config.toml
n_layer = 11
d_model = 128
n_head = 6
n_kv_head = 6
head_dim = 32
d_mlp = 512
vocab_size = 1573
activation = "tanh_gelu"
norm = "layernorm"
norm_place = "pre"
norm_eps = 1e-05
positions = "learned"
qk_norm = false
attn_scale = 0.177
bias = "all"
tie_embeddings = true
parallel_block = false
init = "normal"
init_std_qkv = 0.0442
init_std_o = 0.0442
init_std_up = 0.0442
init_std_down = 0.0442
optimizer = "soap_variant"
lr = 0.00602
beta1 = 0.95
beta2 = 0.95
weight_decay = 0.041
lr_head = 0.00694
grad_clip = 1.0
warmup_steps = 200
schedule = "wsd"
decay_fraction = 0.824
decay_shape = "linear"
final_lr_fraction = 0.0
batch_tokens = 32768
seq_len = 128
doc_mask = false
train_tokens = 148500000
steps = 4532
dataset = "wikipedia_en"
Each number is 128 + 32 x the weight over its row's rms, rounded and kept within 0 to 255. Layers, rows and columns count from 0. Numbers have three digits each. The size before them is the row's rms in percent of the matrix's.

# layer 4 MLP up, 512x128, rms 0.228, rows 0-106, columns 64-127
098:160130109123108128103075123139173147136132114130159132165079099093114133161114110138104156161079120120139097150138148114079107100135133109177141206108134134226099135136116122103131124127143125
095:065119175118079116137152116157069130139136051121150136081131117145159152131115121133137103118106102163175089133129132093159173143170101128152137115187079142136134194073203174108124145138070138
103:133144103154194151101150086076108127157147115150095118167169130108190068154142157104126111093098109104124170104129093131060103114116144139073128128168132129108159120105136133132088141123107101
102:066144183075172193122138156149096152131177093098048165121117126142155121140109061179118153118151140102108103123126119059126079115150159095082113152180125159133152120138174149097144111128129127
106:097109138101183138133162142100087142087108161154141093070146069058116141139174121154104098171116120104157162138155158174134138116187137128131104096081175113108137149066096139079106115163181190
102:121114137109104074153139152154115146094159121118165124075078070155101114101147125138119189124128136043171163126190111117084085166073183143113120098111059155121134091089143168119134116167205166
112:085151066119132089140110114123144106103122137145126142130134193107166169117051151141122159116153154113149116114128108148030171099075094150126134182063147208053080115165123195132107111114122154
110:135073156100105124125111143081166158166118066143032114121120144136146111087148165118105150144107129084207145126148138139150113112136115145115134150159129134123171203132124132097119088095127142
094:123124171124164150132110105098150154151121075140076093116147143097174121179132133104083169130136067083104119180131134157119050153146112144174173153183110161088131105143166129118192083109159114
094:098142140102087152110096167179121158172109116103148086125135082129105150129155180083212133134127154162132087108127106111171113040141082169153098114130105126085094174155100114052125175137155121
104:107170079109113158099111102101137075167100135185157159127124083170165119111113206183109088142135158165112115139072078146134149107127117082124116101158114133144207145125078124228084150131132134
091:137140177159137173085183162103167094127143152110132198145116149105095118082118121063068090123153118100111163119071136172086100146161105131174090098078095130115119221107134132122148125114170154
098:130160164141130122097139135170132079183153111183102143138134130161188084162101155112133132082133115105177095129056076163117173094113084145111077150078087130136176182115120148141118015099098164
104:133120165127140150092105154112135078169159104083156156156145170206109131115065102134112108120099128217141120180091087132135085107129101149122172176130155150113159156145175185113100095185172150
098:215177122108172148128115092153116149125101115183097173085158129120143112154137159121148128094112144097141124142123116094095107155074141167122152141212129168103130204140132166119180087056094118
098:153192178113122116141122150115161160168174109076145198169125157145122128100089188125207091154113167114095059109116100095073120102166089121122120090094161165141103141146125089126154113168080130
093:102158167151096107123102119108109131115125156063065094152094148175116193140105135157138145134104088123152069117196189116130139130115096212092174089121090188157138133178092158098073184083158126
102:140116101112105177027093079192124146139140136116180187114174154146118139075091111124086117117121157099130152172131135153067179100189126086154103122119156120141141122065124132105132108138088104
080:185125120170086191062128153120105166115115156167154160148161104120108136084145117113113073105116140124139100149115145102127104120193122142159124144134214092153055138145117155097098148169195088
112:159152127144109137146129130170161118104117168128160148197097126083118124104099094149162158100122088085113091119140122144073164114118113141122157108160086128094150140123203120192110120136122115
099:104135108083123191125099078078156168146111136112109083086144098116078135082137090108126163126129152121082132116129159096112104115199179096066071168047125121148211194165158107103121124122137072
095:146111171079084119133095096065128143135136110136140118141151125179094117108130109169098138130163102127123107085140099112120079128084118132090139086082078155095133179159099077142088154104149184
101:208098085115115098178125157125114121097118122152149118149087159151123091085117147102188146186121103091127118139144153162118092149129133162096089134141132124098110151232142161155112121097126147
107:122092165137160084110111185103163172129132151133123140113105138098128128108090088098122206086057155086130053136148129087088069118179101180081164106092163151094137066140107133113179169154108156
091:153167103183089159104102185086090097092107092119155117155123088206127155080155083153143140145125179125137132145117152184141138157120162166124098134131149055162061111164139106052061153122164141
101:118134173075096095060147094085124155127121142137149123171098114105134117098152204137158135241095136176167113110111057152141108145144108114152192082101125134105097154150100107123157112150097114
097:105099138149130133120172085150114161147121148148152149151161138131123085177082167164040186136073127129103114124116125159119119141157195124103052137124189140109057133092122173165156088146083104
098:144136131109130125091061118132128142137208170114127163098095128136074105093110110159156092135103108196119132162106104124105109136153195198105132160111090164155162117089097166129139136183138129
093:113135104111121134099160123165138133093125121081073101102159156188157145150083129158117130138115125072131089085185116167134145133078159160082146180135124120132167082131157067131102146102149119
093:084132120109089160142124128172088147079137087151115118191089137171126117130123018142130180164159141150154055122169102152078115122146120155123140079156110153125157156212101162099146094157122083
091:130101153131162201155141093065151108154098186176171111085105127095123104073111114111069154112177157151128181135140156163128152071154124153142137105141133169149132186097094108134162131120113137
101:106159161063188064094116151086105120112119107147157154147128172118145146088165092097139119074162153103086137110144133111077154093164117094132153186102061074101161158137128142079085143084184162
097:125069111135171127101225121143124092083096154208133173132157141082155148103130084132059115154099077118138101105128162125136132105139107164108069055103106110159151127141100084145062115093124131
102:135127105116147176127068155149132160133149122032169145140103181108122122109064137086093152149137069101127145127070061113166181151153111106097086093155131202096073139124148164113137093204152172
100:135125109151112155159101159135186175156104120100061082139198111135138129117120142110118151082145211211141119089127140132118139109097125121128160091114159136046128148170093154154067152151084115
083:129119133108093096098098074153098144129132131102133069115169027189200199171128160154112170130152119116119147133176155136156095163092165143110116116088182079110116162124129155122073078103136109
104:096131076106119136101123143084111143147147117139095144099118125197096133124130154086171169105153130134112145110100081123132112089175076089133115144152188096163119110148157204046104097134083142
098:161103087127148130203128122169111152118074091086137125143144096122131169099091142155185077063180119135140158114125051177154153126184133153149184119125135080081143148120159111113118124225110092
104:154109084069112172149078156114127094149172099093130151121092119098129092104074128132182144151167100062146126069091138114149131058139143132181165161151094108154119089140116181148163146167133173
101:095153146109108145107083138118177161141118027115156145163139122158127123185132156155145147122103110070132197111172117096174130192167121160105157134087178196168132120126104145103140151097140142
104:102141130110142146076157197121110143139130176134151114135102167120132157132061098160158177219200094124100130142125104131156140156135138056078118138047177132075146132151057146111145153172127157
100:143150107150130130171051161145143079117196151099143185143136133162173098118087180118146166139172118164135123158108052121134131135141072136150174177171196133117096094108126170105107168113140137
095:194103159154133131119100112147153155150133164204101118177175145109084122143164089140177139191166151183149046113156056156129131115200152122140141082120114138155121167141094136152135095130133128
096:119087137143169166170096116116108161059131100067113157121165165145114107141181136162105140063135109139118141112141069184131079152140161165150086107134194124174112143097192126103108074104110127
109:111120130133065092162130073111117149087110123114129147162134110148123124143111179176135073163116098109084126141088139227074175177122112124105105101115127206143093116132127113146152095138077114
096:126146147104121166104140139152182156149120121166152117132103070156205115145158167141082123113128110084101153130082072188106120173135089065110109133109126187108125078044059152151130151091186171
098:123152107102180184080105090114047156163138103137111131064137127145109114112082183118115091158139112111216145092120102116118155167108102211119152160121128084136190123137147115128106115117127145
090:126057128192151120075123160151203115174090086132173134161116163175077138085154147141132172090145140130174138100068131121132179143112140182156133098153132181141100137160096148179146128105077107
099:063156148062051155111130136045201139171163092160101072110154147156143161147151139175076184148095115096069119151175149136127157149131098090155149066174157144120135157171159073097060107117118153
103:098143140128086180125084141156160086121116182113123145148168095091130115093125129154133177149143132158140145133158120115157106116188139152147107101169115118186046121073117088085159098146135158
107:165117105121092127124188163147135146126157144122099165102111145086125152097124107148150112190141109118184068197121166166098133131083138088136147143148138184157155118140115166133114080145109115
112:097147098158152125122115124132137120166116094148082107119128122090142182067062075097145141147061076116089098103188147111108157073141196115087143188128163165122154094129143147152149130102175119
100:130065078176107125151146124060169113183165063133145152144199119156160075145107080064115077133088121126134169127111091182108137150165126145117116150135131116096117159132156134100202139143130113
099:112122129155192149126149084114153095118053149150160129133154100156111142149123116104138129101111099125168189116115104124073178131168079207141167087213101117166082161111105108140139105089181093
096:107128143106092117162158136158135100165077169095074089113196150130223129116166195101116158098140139133155139132190131131113155191123185174159136166075128091091067170143130151111165086079140129
102:140099143090191152098191131183181134096131151109148104138135081138142131156066119132146101131152075102149162175123057173096037160117144135084161115188174088112138123115137132164128147103132106
095:180118150131147136152130110136162164148177109133076093084193127090115104171124103152143128134136158163106170136124070140112097067146109066156120120125106184186136130110066138172168156117096149
103:188117161108077111101028115125114096145065094158140143094146097152105116155087176135139147136127099111129156141070109134079150106086120116155164139127155161117128117136124117163100128136099126
104:143085123097138147157111127105096150136118088129117105114167061143134117093082141167079116139167157127111185101203066134157077100107131177112103117128115081112167117153158155122124106117102171
096:110106194143142167076062130092131201139099070095140060167118151169130150120170135100108169136137107111160123100089081166160082165112126113205113138103145199168072148110093180138122118114138128
102:153103127099142168104120167075204085127133143156075137171144176131143118177057187123110134119169137047108130145113114121169166169148111145126167116139130194128136140068123058113105107174130128
102:106133157139213185119117141146137128140153140106119136090148138090194181144086118095121141076115140087147109090133117127094142170084115164030087191132106113101053125085146174146141144161108140
099:169121094140144133128150173114169102070058105139057180183124128151114088079154118177126163104180168105097067128064227120086154115130126127089110136100153183121167161118177091182139108147125097
092:110113086114080156153161134093085102157187146146163147162155104155087107089147110168144170149074147099189134127139162132137139108163075073116140066139139107122120133149124113131143113169149153
104:192118092150146154071173139085107082142163062092077108121131116072190099075134137180105123190147121096142113104148043164122127111117178111118142127137132133150131077132146154173130082137152128
099:086129147169098123122183163123176135181178046075121143169103114136113101137163144142174159131131080149103078082117107171159139123138174113123134086068162115162138219162122100086110144071189128
091:136084104144096104144119083179101154117097134136131114214156113107101123111143100167179110128040115116164142096123097138036132141174137157205158114130156163131159124120144130139139123098091155
105:126142106085107163094100122137174145195143010128098092158157102134125100093173106143120157158114123093151128093085163167135101070091079133158164172143150129155132129121139179154161151135101122
102:120160158114138107155095097136093068127095117149111165225163087154105093134149159169113168110145093124098179151071099110117128143129161136127129179132198114136124192128117111112168141084151074
094:156166118096125070128097113124212104179116118144069091113149159108117105095147085135134192108094099097148088162117131143140094166101121164121145125204125132090104141106118148106129123112166074
104:080127083113140113140098128095118119125108102151152067122115142131150149212099190176148144184164192147168158140115187104105152150119202164156127111133126127125164121150137142126120114114145167
103:079075055109105165098133172130201185112113135130086142115169143153108075189120105079180127153116118118088112116107123119128170111160138148105118173172102190123106148111120119134114109184061150
103:170174160164082107135121128173159078156176104143122173135102138114162144167105170137102142164117105154107105127106176137107155204154145154088137121122110047101084154093149172164134111194124131
105:163089159111100093088097120135140085183084189119153157083155123120129184141134101191129152153071141185109105119120140119117077116075116099181143158158158057062086119122118168166064162120115106
101:138195144166082109081181097119058157123115098148110142175173164076164185112197146083188139106158173120153153145177110160088104135178153111112148125147103103153160114160108141173115166086112071
093:135129126124134116122198097123099102113173131159114147143088155111132156159121133157099079113107143137146082124125135201125112082157162152175106124129126109139141073098150134124065130176166123
093:100121115154093110187107138134112106084141130105107129084086156135156111047127160116148166125160077061178133140100155093122112109122122133025124131089115146105195107149093101149078095124157171
103:160105147133149153142089059112108141090098071091172190141101178114111195115131073108118127167080114082128119093101146173127138155146118147058147212221126128141172153129139142144166185160132150
101:141150087145121112143131106124199109117112089112121100066128133140128116081091175152196157110078120119132181153052128129091103068139173093178151174124176177143090159138133115121138135113127145
092:090128139107056135112105113095077115181105163167093070129160103147161126067129076139119117179118148152137099088127147124129117130129113153137142069151129136149149137153222140183127190124158108
093:151172174051164143059104066176157121093140116068111129118112108201196148130136157121107151105146118150077125152161154137083119198118120101127104148179211080115187150104100142149132123119141136
103:150137132109121190119076125111128155118121124116095157141106074130129097127142156155117158084151108093155161173113076101134152110139182123183084208123095105076133146094100132182129113075171103
106:100109116120123189123153116067129079161158199124141134126082155078173088211107157099101095154110120118142113160128126100151100135131128172127164167065080128106096172116164154216109139100138104
095:103162137105100176144130151092107114148059125148082133118094107153159097129142051092112126151169183149084139145123143118165110100132078144094097045160173086157109149152138107120086128128090108
097:140085120137183136193164142096117089158083073138163147111094134109199101164145132146116147158144111095111124166155067112181119100150155177105172078197136165145145110118093141135114108112139074
096:108069167099177125162059134111120147157097120154190136176069120176180050201109145071164132116127184115140148151161096193081152165148112085086161151165149099143138126153080135112099126123121123
102:101128142075161121182157132095139094128067184134089137121142160095204128095124148109084195167142173139133111141099058117131097113172148067127109124122150137068083130151201104127153138156164169
105:102101107075102121173139085145140134121101139126163173145105093156096104126092126170132150201111149169080116124135184131142094125181158145137082186148145131114146122180094109104123159130090136
109:070154141161147154149147110119118087177121180092068107129090130124125096121111086159150152150111147093158183141114158173127169142154120140115078136109093119119124144129059146151063133142060097
090:120153148172109163107160055168144126176078105131152064119165092122187122078121154098160170178135122078107145123198158117116111126102103164047135148099094089149132127150143177123146145157139129
111:056113112122140172121119169135130177180117091112136144116145096170194145071187179151144113097113141138073142114056089131154138138109144155103159117209165168133156122097170156091155152140124141
084:106130103166085133122094107117096108145129153152074167114145167140149116137138148097139150152178166130184139122118141133077106128058187107141112093163114084115133131143075115087171088106121165
096:159081148188124103112155184106158099129098087128077135164142139157118155114163088104145166117241142130130059153187122138110146182122160137103128123121093113139149086129164121185130119119174193
097:093157107154178118097125133113130098178118072169175132078085150123106184131096129106139122115124179130092158119114084197107080115134145113072113088137191121126144114138124165144132116131132154
081:171103076122094122093109118141081144140113076103173123195079051146159093146142184097152129105109094144104138083108163162132145110078145117070145148087168170110100138091094101141171156103134171
116:127054185083096086173057131128088098121152123122123158175121138114084129126149198101143138149087177122085144065158116129153136120139143123127103198085192144115142140142120098113143130148179166
096:198177123096099078153105160101098122103148156081119192132136180095094180068140154067146131147147131085163163128089090132121148123165114119141130148140157105142054157109145119107144138169110126
104:139097169087173094127137130087078109160122099140109081111110134121109144158123152127131092105146076117113143192070133107106123083165137123106108119117116156118134209159165186152126143184065114
095:139089149137123072110135091077109119162102098121120084073135191112068164105112140104148187111148162118160104093129139100095176185147145122101168127158176124079161140135167052165136112115182185
098:138160134096086112130111098202092116095095107173127154155146185125128135054164161082114108141164117137041117155123092153071087069133142189153156120133106137152138158113117138140161105129125097
106:134109109126104121106127093139110155130138105106186071108077126148139169117088129121094125178146155097118158090177084151088104162178109090125157098092162146132160141115167124162118137088143142
111:049157159090168128077143171114128112085122136144160187145110169163120187168101141139163100146147186112110108129107113122043150107093157102139198172106154158133141130203106171161130175079073093
096:141054155105112180169127107157098112169109165125145089101147130112166104052082135169111187112159169117124076125120178138108086120112085142157106121148118175161156118105122128105105077170140165
096:181085091099079149107152140126085063154055190145157076128121138135165078115123152157072110158119127094146112168134118158104080131126137082099132122094051117165091134112126124080117137121174167
097:143170122107170138124086180180126096137174168074106087161083112080174129175120133137104161090145099121147135071152107109099118068141161176135084206133147106134111134122087125095134106129113163
108:117133116093202086174139129142109168139046143129156114140118166078149073102106187121141130052127119087090141133120147142154102084141118138117083130122114142084056156112137170141188095123164180
109:180131173136095111173182118115146095094119111119124102172154113134139116094161115106119146148102168145159199158135086054121079094129136178076098169135081143064073155094140167144122157089158157
# layer 4 MLP down (transposed), 512x128, rms 0.226, rows 0-106, columns 64-127
097:139138154143136118109126096141087128105125196159083150096195139129128143159202152138158115085156057089111148138203066169147247138090149155105203058135104133105148075118144133123129141100072172
097:129090138106168159138120158112133116123179148111144154111079206110137096146121147105091185132117154139197166047176160124116108189199163117124158121082115148139136093125106101143085132178101113
101:156145125200112092126136089102129134113103126129182136131198137139113154165170071147171124092167117214111097164118063163109168140103096177131125120094122051113120111150150160136080123099141077
092:148079133142095105126113093122157112106125122126181115077160088151128102157085073043181097095131078102134138094162104169105084105132170213145061077108105146102142159145120158164113101122125099
110:058107107131079091082085134128214123138126155147181091136144104141081101211185089084154151122123139172116119153075161118114067128163174109127133132077091108125115112112160173077143152116163104
108:123114161127159179150140117023183133085156147117121120149137127130121110109178080147152123120114139123125144141079135126113157090117178126160165142178176129080110097184090116067156150125105073
096:152073165106125111113085143070165148164091122146154090100163098159140146167154121116134211091170132186167149109135173148095096083161140085123113150138116188126213107061108091167156130148125108
106:138141093053066108149154130161102151101099117130154145165131111101066049208189187136122117150140084158142107106170184133103113155089117138115098075134124100110148119107127118140100145169106122
090:117178143154095159119111128163068097151135179163140137114149006064145122114142094121122087146104090127124137080118147127116138084117101127092150127128156123146159115146104122117127075204149144
096:119173157138160121088120069114143158126125208082156155144119064154181179112165140104095141143134154140158182098077154107155144121073175175091124132122128107123149136109117096152103099142100131
090:157111133158143152175105087116150139130127153131115069093086148172110106139197114175166101122168082101128175158157128187144087081190168173153122167107150091150121152136093067125158122089108157
092:107156128134153078135091136129133089152132081123139112161147171131101091135118131096158167149132144135175083130174112141160110085078142107106067167209197149117091116132173216130081110079118141
097:170139124167160134159152141109121129139096137136127139154103127124118118104162114163118176150128149075084202111142116174085130104111091132105142155093152131122165089068127136085155102202139121
108:130092099124152154135185153193090148163136085073205134085112090136167121114104127191161069178149164148133078089100148139145091126130142094153106117115123142116092153133143134099156093158069164
088:159098135109140138130062161112145101166158129091160142127156088152119141124125088151059070107139094183190142116169162138141110134085110128125097073096168110135135158118136154101091138157133137
090:109146148137145049141181156108119142141126116146140069130151136112163137129128069198086110161117082179164166145150159096128170128111065148093132160183157111121087106138081087096108170060164149
089:113188112118123102161192125136172184091132182130119094091119141120114134218140123141167122110071134122149133163125134134106157124127158130171182122130177073139099103136168147172155169088204130
086:158175117142159145127158193156148089091130134118106028086075151147096125155099157180108138110095119152116169129068142117148073141072121119140149122093101105152164122147131128146048189154199108
087:100097118136153161101093120145091089115140132104108060134135055155095148182151102095057134128118166134157181073117128107182131152061153145143132158131092123156195105131148114165121117130138139
108:195129139143210097139104105101102108159104153145131130159150104209074069123123122150170171099104090138149119119116163097160126134061174080112101081147126190124145181110074167143114151143069174
097:128146174170160177151126099104114182112128123142089142105094186150199121104154117130101151142119152091139103131099109110156202167099128090134136086111098126038133141090110128200053105147154141
102:096140097128154163084191150156112117063100146136103124178136116087149104141149111147069114117078118140157163089128083134199131100152103136085147101214098075149126139116108118112184085160074062
104:141142150191125114133101153160098088103123065098131121169118130137128150088112131085146117136132155163085108124143116101148207139095136123147185148105134080166121125087184168118173111087168124
110:135196106142183157113174146140107116080125123127173094111089120219095062119125132130158147129129083108107136153128102156073184112167098159107103091132097136135137089148093162140145155149164146
090:049108149186164194090172146184119125170147168130225144101099067160115151095126093083087139088155142140081189158125198151104146110129172089143128172122146166173161116150117111113090105097070051
100:159107159140188154091163140130127144103124112142142115113154159130147126107140132144131126099198128086128166109092115218198117105113136189088052176130053114183094151173111099126110106113123125
108:106141155141144182085099142165217169181134137096159127127141137134082101126140138132209109128151128130133092129125204129162172140137152165154153138132125130152200148170129116077156083134093120
097:116166147198139096096147089081153177147081105153116122086156143112171132159065182110157138139134082135097203115145132122129125126100080135070131104165155124135137174127119161133144130173133135
078:206097185127158136128094159114221180162122122088150118154113134133080123123151108114107125133077139149110114193110080130164102133112083110151139072113138066117099142150098137097169181151118159
095:066124158128124181165132164066164125145155165165080089074071161097145153145122125112141133133114119111069059071136142134143147163130119116178104091154115134067081136122156142151130144055104080
097:126100145181148142093119133171199118116236154150135093117088115194109099185092115172129167108111118107148098077161192103138139175100139158105161118176138124130146136159105119149171138154106115
096:104106064139109141196165144122202072112145145146175164149145055124097179162067118095156141111151166144132133151070104115089139112149145088090147132116110088128147106179118131108140130106070139
097:213125145095156112138086108119151109121129131110156115089102155162092148156142141114144134192090130109142157174210143097138074185099132095131140068130160183199092142081122135137129176158088145
097:128117109163103119109166208124189131102051057144131104119137123089090149157147082165110156132147143121107148156218116097080151161080092125156162135104136080181093136068162183128128171112158064
095:151143128086167084125124101118104083091170133129094068136113121141096165166090071105124120055179099121129132129206139127117098099191167157143170137085113172183127077203128114129137181126141143
089:133130161089116126147159154152132112102116160191163177099112179122110135115110083128114091114142124132168159096143096154112061122143104162116147167114087152131081071149121035158170159155107141
108:131116143137124175147144128143149202095097129199093154107118187123146108062149115170190155121158132171153166151057084122083170202086130086082164132140125088038148191185163150108114118096149107
099:140099151105147134112135175127138109028175104103119128105083171094081151141161204122069048108154131110131124089149155119095079128073101131145127121105150093143117056158106145145120120051143135
104:121146119139127134144180085105142111184150135121095108137090183149136148122104094115153142084110127111148129133095108140121114199133133166089156122125117138134085152175108123114167126125152097
098:133112174104148094182146105134125129178103145142145164142095120139119144094108080106134172162124128139129118113123115103145086100126238114174092110156098169125102129109132103137153212128116124
097:086132174193104090137108168178096120070105072115105166130122104154163157122159162146070128093147162115151154161136127109164180126150151121171082091163122093159146093074124099179165112162138136
100:135172120164159088126111079168169165147130126116182065092089055144081164065088087105114151127074052132109075126146149124178086122127111108105092107129152055127125109140113121069150117134127187
097:098116185139089100182147141127139109147121127133141109122160111082183146152116165125111160178067141106141124140122066106146066128147125154116146166098087124107133103109147045101144153183102105
093:129156158162075076080120163150159100111082145152173157129126110151150183108091130079109148156069136139118122170112115075064110034187131144059132149118186068151102143167166130120170148147146142
106:122115156146202128075163170079083104120140151150174117158133103217114162153094136078099152073164102141140138097123139102105123103154145142110196137131112169174131132155176142172212139121109091
100:119095013098112163089192134138146189150135091136101085160095121112134160091149098129131172163138154130114160116130144148152108161101111147156127105097145113140136094067121151167099121118176143
102:092130131137112126177109191170155119133136232154126110110141159155096129163103088165089109083136080104136177112059165167135136066210187066155124138102119207109086143114160046157153186156129099
096:118135117125140043103136064083160150093119162117092134198158081140177151184083131118121124113163158147066131131153163166128142142098100100168078096128122148122149131151167079078170129097057108
103:128145117201180137109108110168138102147107156099097059077117156138076106146149144112084084111160116157178149179057132111157157129097182118137171204108116057163137055088076162102129148121078088
099:101091090079176069122119112095127135126157140161125107118109186148135195155104105121121125121148087125095051091191068170137130138047118151079106138129118133088225107135142130141143125120114103
105:109078144126085175078148097111124121134131081147132068087081149180080083168110099120094139126106177070094117134167159160166107134119135147145129079128162075125077140194134170114142138120147150
113:098077140124121086123102138204111102184116184146148129131098121140127132124124071142132178177108099172103175107075109225106094118155130077111105120168127133163149152118166095133114152091140073
100:183144106142149104082129081170176158168174149140132112139119142108102118090140106067151106160120133108142128098092142158152107133141116148141162111167043169190182108159185148170139161122105122
101:147182153113107140155111142112204120152151207128132147126065123139101165159120098108140109125122095201130126066129130124125124119184182106146118144174180172141116098186117187134117136130116115
095:152145129144143096155148130199106114115126099143161161094142156128150129122122133135146125182113099170139186125122142161130105128160120097100151110209114133109132093165156154111087110173108118
111:085123139151117060141081179115135121133120122150056098113175101163108119117105155129117111115179177147131110064175110075157172152097154159148135120082108118114101100126106131085134177109130133
095:170145157126162120143156141074084178132034149156163139093080126138094148134156095160119102138118151142089171071175120169132111152105108168112121154138111178088156137094147138110137154159131057
102:106074148138114057122135146116148158167121124141090132100167102117097136157099189092097096147163198178127172163134148098137167114090112169150143078178075057119111150192141111029135144073135136
115:109137161089089098142162163122134163205098194108144153162165141106135123109132104131192183130120195114135101124112106117169159111133145133070113156143119152169094185129103088159144096171106123
090:107161100186124148131102092157121099144153121133102146136117158128115142141103105140164147106118112146056144133117202159151116155085084136129208066130122117200131057118127072132112146146094133
094:091138080144107109214122169113132142112139097175118122121093146124160159109132120133114134112122088082140140193185113143112099148082107120099162199172125127137125089150165070109083149179148153
099:136139141123137118092132105146113163107125103154165116156147138171102089075117119173148135134216096116170126117086130127097099083121144110148142131087130131205134154178102108129199156101143140
098:114090152137106088042135059204128179122187081114148187151152149084192142153135124140110091130192129103150094119153130149134103136151165108060172176088189156110136134119135115129100100112076166
100:067148172099163152134186134119087136151130046095094140148119102128163193138095134147069104166158123095093150124153105097159130066102135138152145197116106081136132089086153093152097152197143171
103:084134134064154134079125160147094145104142166174113087124170127150166120152062149104121101091078172117033143183121081083157115104128143105059069143133105119129141119118188175115107120114109140
096:129107112177099132075173149152102141117112097185134068106149154084038124116129186139117130148139086119145181121134132116112123082151121101113115129160165133097148170140103147135137152128134113
081:133095156156120139153112155168107159120095131143148091096108135158122060090165073143165186114150160144161088102119138128073172162114085091060121189161101123134139162135159137162051164100133096
105:103114102156147154126135120137165137139161137146121116071122154121167153161090177059097125090142072176122075138169089106079132169176102154118129119198188104143145092121148094151085135066093121
093:118184121087065088105115127123155128143081133108156175095128102129106125103181165129128118162092104063118100147180160154130150129176187118134149116109120104083157126180171119130101143122072116
099:116110145192124192196115123150182177019151102063151117102115142088130130126124123144111112164172139119101201104097092120171087060153157097108128127109146078127113167115133104088127123119132149
091:120158175169128190178136140135142116081155153136143153100149160122108162145148108123107146134133120146126160155111114130128115161119111151119150123089163167086079089106118128130162085166122123
095:144161125163203160097176130131083055135167117105172144075146138145106186139065133115149181056069144135171103128141092130131157153119153181155134151128143123119069136123120189197143064162144087
102:144145123122122084117085163129134107133154134108173147094166056092136093122178089131117151139148125121131167048153119131161144085131122128176130136151170154102147123112139113104142144095099106
111:086181137093123127143119071116164141137134101118149105198104139186154097107213170114105156115133170073149089097151185124101186057135121120107109105153122164130127144186128136102140127180101158
099:173157120134081131094133134111140081088102102119106172118157146099122108144104159155124094142126100128226114129176087192083176193102152106103128124174118127081129176168086184172156133107149086
089:122116096134120148158095175174117156137126149071076145097116138128155104143124110146115110202100120102103185169160111121139130154062170160087102193138142165091075163152105166156086130132101139
097:116138159179099137150122135195130114092206125130182152155157112160132063129144132145110131128094094156098115139150133150095162127099126110125138195159152166162177127131082180151179131144105094
115:149095169147110132064113094136089184141136188097161111161128177085120175122149115101143121112168142112101149114175123132147164179132154087131142173149111166171070112126026119143136163120164129
095:158162107133128158146158129106129132107084134146155099101183121130102121105147095143207132138140169145183117081083142108136107164172085190147122076113156122082124094214119129115091113046169062
107:172122136129148170146141146094090124066088094112144135107179145116068159104146150140079136157150166074096139127105177101089098153147096147155173167027085113128118106108096148170159056122181107
102:129122112156110122188164155199078088063179137125085155137168092064057073081120176164116107172112130114124171097164121093133139082087099147107147164133141163153084068179154124126113117137136177
105:174179094148156174208123157187088111084133063119120176181147128130136099121125114162143098104168130103133122121132137123183134141129081153076132103069070147072131133184118111168163142146083192
101:163150107142063105149111159156122144150084075142126073121182109134127139137124097105123071121146162136117163142126142174115132115112138142129093155103165119131146112102072116131171087178152153
100:102117059104126145105125120152153127100125116166153133124180134133098150081183152147117121162162123127119167102140176160130175105129118131027098140198101125152183082103108107124113151179089143
092:122074183105135051101121022126162150124125044103136132157129081100137122094122102106103128085147137154202131134087106119154127095100129096104139114110116123153139172111156139114121153109114141
098:068132109149078087152079127104144161119124133102182109123190099185063165121176130107106157103142099115114114167109093126072106180123171152180110131141059074190096101106163149133125084123125171
088:136079096064174115102133121139107152129150113121159095143114090104135130089119161090169090141099070132187149076139156178082054127131140157108148125157123153190137104129105170138131189121137147
103:165148113158141106118147093104183114153171077112170125120144109142131145144148071157161082117081146092175102096124128156127194091150143181073112088115186093102146096142151163132170182132070092
116:180076099154118102107182094137160107087142112168143114118127109129119103142120103116069114150083109093095199099078162164186089141128098125059153147173052168179153111134110106158080076121168159
100:071084135060172168153137140079106121090157143147073181163148175177126167129157115199099168117127127150135132131143180110112130156167076126166107123125097110086075087096159130167131137153148133
119:189083084104145142146135104077120160089166142120139061158109134167169169136109107126123142115112166097150139120128204137090121101079097097096098175113186128135100115103156130159111104136155180
084:100099061120124120138143157104158073204139168122110161111161143175149151169113125117160087143113152120112085116131080147111146110078120140147098075145127125129123126142124148099155102122081205
097:134112079109110165154133097122098143169162125070141112141168126142117155152140217150140139149078151116132056174067147192116104158125138115159148165082152078135144133061158082081133134121092054
097:135169103083122139125095195196160122152163173136112161142115084142111165124142136123157133124126102199114078133192182152103118196174151144130115133139127158106154104151130138102137161170066194
104:086072108106092154086156139098178170132145121097124139118141092114127143082184144133116126168169140080071133128082152138089103140136079162064116133097206148148164106157172123127125119189097112
103:117082114102115095129044086070100168143143081159135101113086112098196104184169137077163173103112130086129099151131163159173082112167161116139136097173143109100095133121110151129117125106086092
093:124152088128103107119165122100162150158140091066129151085117121143098132129111150151130093106128083071156106075163125141152116172190186134170158147184074160121131185046148115113153108068187102
108:123127083160088171130078160141137105168166146138182116128153112105090133150123145130155093107148125137099151178157158119090100186134122129147146098092127094111108169155169100095128123109173173
105:179154152106103129187046150125110137148143168128184113154122174148115123102130123117056146125163150163201122073128128106135116164210142127174113141181132132113156106096113153128140122206130153
090:153128096152198109136110184080110141128092133098136122181121125090096141092055110114106131094086111158164102110117183094130146107131086126113126135117155113126094166102150084114137133157145120
110:170103117115184111145161155160174148116116128146132125175170152129093079157142158105154122096150135085132117097115164137163121188063100105114140127085044122142148204152144155095115119111128165
096:151107154165121157177118083152113111076097120130101143188146175115175165126136114110157118215082129088139125140118160111096105113128105127061114104108119097148109145131194080119177159113115130
101:109127132113038151147164140158078135118092163135183116157201064114106163165116161073160101109182157156107157145155085099128114135127128146083193133167118053110129131139120124116117135131092134
091:135176104142155150112099140155158149121136146143144114114163094087125168066099143104166133126153072124115098146174192156158186151051161159135131117136192120129142106157145155154134100111100079
101:122153187161151144114093080112141149170139136099103181114183103195073083174118138152106130156191128115143173193096114064162177154110129109102156140071096111170131133200195063113133162107112128
105:135136208145150120078106209116133124098083179146106140143116109088136109116148094118124141087165142083097144129086059134141124130143167205086071151143148106157128150137120089099115142075090109
094:154130165168107119139159065099135116135121142127155096179150088144122097068115117151127125130147112160153136085169159134170118127088108185136146109145078152107149119135153124097200101054076093